{
  "num_hidden_layers": 15,
  "hidden_size": 256,
  "vocab_size": 8192
}
Each number is 128 + 32 x the weight over its row's rms, rounded and kept within 0 to 255. Layers, rows and columns count from 0. The size above them is the row's rms in percent of the matrix's.

# layer 6 MLP up, 1024x256, rms 0.107, rows 701-711, columns 0-127
size [ 99  92  82 121  90 117  92  79  85 106 102]
[[137 108 100 177 153 183  94  55 169 201 152 150  54 147 128 107 129 128 122 151 138  86 151  84 140 106 151 136  86 105 187 136  66 191 133 125 128 192 135 104 125 132 148 128  92 136 112 139 156 111 111  61 113 135  97 111 131 127 152  80 135 130 109 128 158 133 101 130 146 131  90 178 139  59 128 135 139 138 121  99 140 151 115 126 107 144 142 134 173 131 126  97 125 167 145 116 146 112 170 110 145 143  80 130 144 121 130 129 158 123 156  85 123 116  91 107 195  99  77 146 113 141 156  38 134 100 112 105]
 [116 132 130 146 141 121  76 135 110 146  53 131 131 110 110 123 175  88 199 136 178 140 153 133 170 140 134  68 162 141 123  99 167 161 161 112 131 155 104 129 146 117 180 115  76  99 102 113 174 197 122 131 111  66 107 170 114 125 101 142 129 134 133  60 110  81 134 191 117 166 136 113 149 191 102 123  91 138 132 104 140  68  97 108 151 136 160 123 102 142 145  99 118  85 120  83  98 174 165 146 144 119 136 160 165 100  60 135 146 184 118 132 149 218 154 108  73 183 165  71 162 169 129 149 142 169  72 171]
 [109 154 126 120 157  98 113 122 158 167 136 181  97 120 228 164  99 172  80 116 101 104 122 163 115 121 111 162  56 138 174  52 130 124  93  82  98 178  80  69 123  81 207 164 144 158 165 101 175  85  96 125 134 155 144  46 126 143 140 122 149 134  62 151 133  93 134 138 164 123 109 159  76 126  89 140  92 145 113 107 123 124  89  88 143 155  98 146 165 108 116 133 188 144 139 119 136 113 141 112  85  80  86 136 127 131 144 122 129 105 155  82  75 113  88 110 113 121 106 126 140  86 161 116  23 144 168 127]
 [104 168 106 140 154 186 108  63 154 170 167 165 104 109 130 117 142 117 125 139 131 145 101  64 147 164 122 167 140 152 154 114  72 117 127 172 156 104  75  94 135 166 149 140  88 170 131 162 180 108 138  83 105  92  68 139 168  94 109 146 127 187 101 108 165  88 153  91 155 107 165  99 120  72 153 115 115 108 145 132 126 162 119 105 133 100 112  91 154 154 134  79 118 114 130 157 143 182 134 106  75 115  48 182 153 115  92 101 165 143 152  49 112 145 135 117 144 127 130 139 107 125 142  55  99 139 121  72]
 [169 123  98 111  92  87 134 115  61 166  86 110  58  93 151 142 127 138 123 178 145 105 139 146 112 130 132  87 101 154 125  74 126  96 106 145 130  93 127 134  71 119 138 159  84 148 119 149 103 103 114 127 164 210 181  66  91 104 140 115 162  88 164 131 110 160 145 118 172 114 122 255 192 143 125 114  83 101 150 119  98  51  99  85 150 177 121 177 102 133 174 194 163 127 140 136 128 104 143 123 164 128  98 110 185 127 116 155 165 115 115 171 128 123 133  78 124 139 147 152 125 127 111  96 128 172 132 118]
 [104 115 128 137 132 134  89 149  88  95 128 127 186 132 135 130 163 167 167 123 128 156 159 160  91  78 132 139 131 124 167  73 147 128 103  63 113 111 139 132 140 189 150 247 145 101 102 116 154 102 148 111 127 143 175 154  78 105 117 186 171 152 114 139 145 128  90 147 153 147 128 140 161 123  92  82 139  69  97  83  70 153 175 136 113 115 169 107 117 122  92 141 160 127 112 148  95  94 115 110  89  97 171  94 164 120 164  85 136 183 122 152 154 157  90 129 173 123 160 118 158 112 104 130  83 169 126 121]
 [153 136 154 109 125  90 118  97 139 165  67 149  97 112 135 151 105 145 137 134 141 119  83 111 133 192  64 114 165 118 117 145 126  97  84 167  96 158 106 108 153 143 135 118 110 211 136 144 131 118  73  88 130 170 101 110 179 157  92 135 183 163 101 115 129 128 141 123 115 158 109  99 165  94 179  46 110 168  68 138 107 112 185  82 101 135 130 134 122 126 132 149 218  87 150 138 131 161 126 103 154  85 130 140 140 107 119 135 116 130 131 140 195 171 111 161 157 156 131  96 186 177 135 130 116  92 122 174]
 [104 132 106 185 170 171 107 150 133  95 118 149 104  98 152 170 172 146 176  87 209 188 135  76  88 146 124 167 123 130 147  74 128 174 107 140 117 100 116 122 102 173  92 154  87 162  75 105 144 135  88 135  90 121  92 105 140 166 148 176 128 136 125  82 127 131 105 105 129 145  92 177 107 153 124 131 146 111 102  70 113 157 201 134 128 138 132  70 130 174  78 104 149  39 109 149 130 140 157  70 106 138 164 142 153 163 111 116 104 125  78  38 134 154 166 107 152 126 154 132 138 129 149 100 108 195 152 116]
 [145 149 134 153 146 158 137 139 170 118  97 167  89 149 120 139 163 128 149 101 163 180 113 114 125 123 134  92 176 129 125 139 124 184 137 117 148  97  93 142 174 147 117 142 153 118 144  86  97  87 165 104  85 118 157 105 143 158 100 161 109 177 137  88  64 156 145 165 122 151  81 123  98 114 147 160  67 134 100  92 112 136 117 156 144 163 141 115  56 134   0 187  54 101 146 151 145  88 151 135 114 136 166 107 206 145 120 143 127 112 172 104  55 146 106 131 113 120  71 123 110 108 109 137  78 112 150 136]
 [150 107 105 162 128  86 113 138 162 151  86 152 112 105 142 138 149 149 119 194 167 175  74  35 105 174 107 177 141 145 132 101  94  78 169  68  47 106 156 149 142 141 132  83 123 163 148 123 175 154  93 142 111 133  96  98 121 151 106 162 115 126 188 122  49 156 141 152 114 176  87 119 116 163 223 158  72 114 122 119 102 140 151 137 117 164 102 107  92 161 163 109 175 138 134 139 154 176 133 123 114 105  89 102 175 115 140 138  91 158 107  93 156 108 131 127 162  68 104 102 140  82 140 148 148 164  73 108]
 [166 100 135 232 157 124  64  84 101 146 157 119 117 108 142  92 187 134 136 142 101  80 158 160 132  82  60 132 130 159 122  68  92  86 135  76  74 136  90 106  95 189 132 148  61 137 123  80 118 101 150 141 140 103  75 101 143 127 121 144 187 116  87 162 135  79 137 148 103 168 143 113 146  77 157  84 119  54 114 128 119 109 156 160 124 102 151 139 183 126 123 154 120  52 145  71  73  99 122 101 160 131 103 156 153 147 161 103 138 148 112  92 116 158 160 110 201 148  97 199 129  72 128 131  78 169 138 104]]